From a checkpoint of a small transformer trained on Wikipedia: rotary positions, no biases in attention or MLP.
Each number is 500 + 40 x the weight over its row's rms, rounded and kept within 0 to 999. Layers, rows and columns count from 0. Numbers have three digits each. The size before them is the row's rms in percent of the matrix's.

# layer 4 MLP up, 3584x448, rms 0.0641, rows 3233-3257, columns 112-223
096:538466507487502465574440563542516499555493535454538519497512573485479497517553535548425491467472453497485528533476500511496494510480502423397459460540500535546479523493535454447448471415502476466491565474512417478488487452587485559539533492508565493516535467466469530488531499525402538476486458522478527549495431469539529454584519534507
100:496591397516503476500474532556585504499569488502543467526426481538517452530463517500492556529480535532494512498489462540567503466452505533497463558562492543516506506469524482477481525485477538539493576461506526522497520436463544535512474485489508485499485494500501484512487479471499550485514434462439492442553509502555474434529572484474
102:507475508461490551474473488475535490439454439529498513472476509544481491535517475569443540457547579468531484552485521506613503503552505486504497473482536431508541506371606498525465543552443465465505491509494481426462504454486467474496467502545478531554461445416468442436544523515505568524593453571569491496469546538574511502496455506454
099:446447511456463493536458509496537497458562466479517517439509437398574506502499481535479573494493479482506535524504525518515570548488538486477526507531524431481469562492548407534498436569540559479563468471473466502468521515400493499480567488461609507487462509493441443490498515529473535486558455519521501502527522515440509540498469477556
105:494483462601412537498523462568470453454468489471485499494454521549475537508464498556517489479577475476482518503502534556521519445578452450507446499514495485531505460589463453531506485412545482510446483543513453450516500420525484506523412473441562502540481464490488505413463542504455486501538564554510530417563489534511536466522523463522
100:462495476504535469465421491568559525531452446511547500394553521500478471463542542535537406535466471459519535505520475482518531506448491518418537520559519471491527442453512576532462571418500534562523485498507464514492507432504529534503481467490544495599455519539447511528516528506549575522574480509532485503569505481552522453458527517504
101:564520525542482510461470534545560461551505510605524539518519547474519547480492473441430478555591504538466479528480532537556499462421475553480527442489492491464479566536527463543474564518502542601417547514486495529454540414516480501523446455469591510533544511537579491406480508472570537503558523438539454420500499530508463532474487561487
099:449532454519483490478481492464549472563576438512460547437549495536465531537468499434469524455514528479507520560472501531582464494462584472469565542466482485478468517508478528493582476530493531513528477505497522528540542502498532494599507548451472566470490513499442535423508498629594524468560483519556514523563483559544488478442516529498
110:512534466511506472550523437507536519410514466445452512487516513512555578490463528526504492501479447490562594465465482604542534517496536515429471488483529484506454423478475445428527524423456551475513487492422548428499509468497515483448456443470507444513503506539456421520512505516462498477504461553458436477607462504471537515533584494620
104:453469504572554502590453471518534471511502481527541506474523543507539539504574488536490482452519556495511496517538457564495489560443463464495514532520549530541474509523514541493447440601542488483445444451536529469439464443472509453515487451508538473567550554507497507404449498498578489500579518484492590573484463492488431520520471503483
093:433553478555513563448444542470553516515519451450547453501421541455522493458529570551451463435520502481480483483469528576513530482526472457515471470558524442475482437618452469555506461494463525486439509487514510513515512442602566471476434521478495474472543531476489542427454570418521545460497495483530533514556504450512482520489542467503
096:439471467540516443536524474533442512530525465503485490484472533542489505513465448476414511518446485483472485455487512575472497484510546489444514514541483550569493444563502522529453397470447533512453471502481545461488531476536510475438489501504534454513527517511457479490503520556492468499471497541548554408562445494580471497465514565521
099:492512523533510508612521532459545473540528497567524496505588547452502458418475470518524534539533469417461499453446522514428527504491488537496525511532489461579499530452479485502414487439457505489438521507503538490518519498476519497517469425402547478499446537526477510451477479466523524407521484524512467475523510516480567456500597477555
088:523470436492484489536510533486445470499527483553496540475555505546534527463428431518457518429499507487495507415477430529481594516528534442514484449506496480504378506501465406473484453460479484451490471525511487356507514542526497487418487474548505527503449477514416490463468494521482555511503455482541498453462488458541485499433489473512
089:532528521471500468476541583527479515563499428535462524475482489564502548472521542497425451447618571431486538482451521481501457526506513492487539456460452514483424488424512480545473509477453510536523558479484538480546551515467502515504498515426580528560474491548495465472494537482535521537486441503454533484572556491453529533535528535591
098:571546511498490490453448430543533568511526571519505494513546460484510468501497456544476562541486500510445471472452549496507540467487494471490441486497563564512491464530499451502542519454448445515446532576489489494480515454449519552444481520476510463597547573576466525548469497579491474495503572543469584451499460431518539516533457513529
107:535599452530578522467498386508527523506493503449551524412529549522519568438545480454488471496504505508509487546525494582468553531501554516484469536532468597509443525540536477534540471530560567472473428495444525545504553500449517430471517454506506571520534564496479525457457533469516557486538507488478479504538531547502576433512438525498
085:460451465520522492502452478454500509431494405514534403496471475512497517498465517486419447454479521458472502531548446462493533478516606478435470524500571600530426448515506472524484511587392464471487493425550548496454513472528465464493485501575501509558539568475392430470479527566433557509494529516471526507498457536536541511485463561498
101:502488425523467440574452416478529502494583501573542483503494485512522508535422481512441479476568462477548467481507453521534578451482441427432444491474498472514473438465529477459497497427463500486460509495501475503528519484475483453481477563444542489517544493509551496495530576473524502464485518511481551510531562552456501504478544530556
106:512543447558453504522505470515482533458555524480577517464462522477488576536477482514515512483515495445566495573496528542523463516512522480497451516493674541463412446537454392568512472503496491525498563480521486467444505491462532445425532524501516481525545486504489493500482537592503536488499521519527538541530505577479475535534475497525
094:506514488562474526511494468460583466527473443507439459567472548433573491569474491481461544499512465493403511494499550566528545491467472388560571481576526541478492485536496500532500463486487509453509455443487463488466486478527443432502539459460460490550484471516503504508548575597463510551512475520520559516551542502519444549510439543442
097:592569447514480464580498520507512531515484507538539526499464454439464483442483515457472502490510494462546491532456574517455513468428533453503535516499556427476507460404520480565461472456453513553454479515474442482465568527536484545519506523540598500591510534486460503459522479476526507479593523533540523481506528512526510432505498495524
093:519548491565527563490463549522541455507562494506473570421531498527510537537456505505435461506468459464489540615519505457489553472585534465441482520505471542440482435450491466553414501422457468479516544451554563488547504477463612454553494533475507466508512491532519461497464569536428496495538505500495501519489501488519493464455510479553
099:484527481540518521479483565523503390441447478534459512525547523472567510446457464555497488547493533526418587526456510523527468494514548486514495449482494440492520555484472476547504511530496515541477536533494460514530537476492473494513516479554538523497496568482389503523527407512529499498501523477527500511478529502473458623547410480457
109:571467486507471585503464487520551468529476536523527520505555503456507479506441525505483551530517530474469533510576531611515498448442541512510543520556549535494499541539525506520448535546510545541545530519537433491504439454499498561540493509479504606546535558504440527503439486569527518422519545499461539379522452591534528459554472545446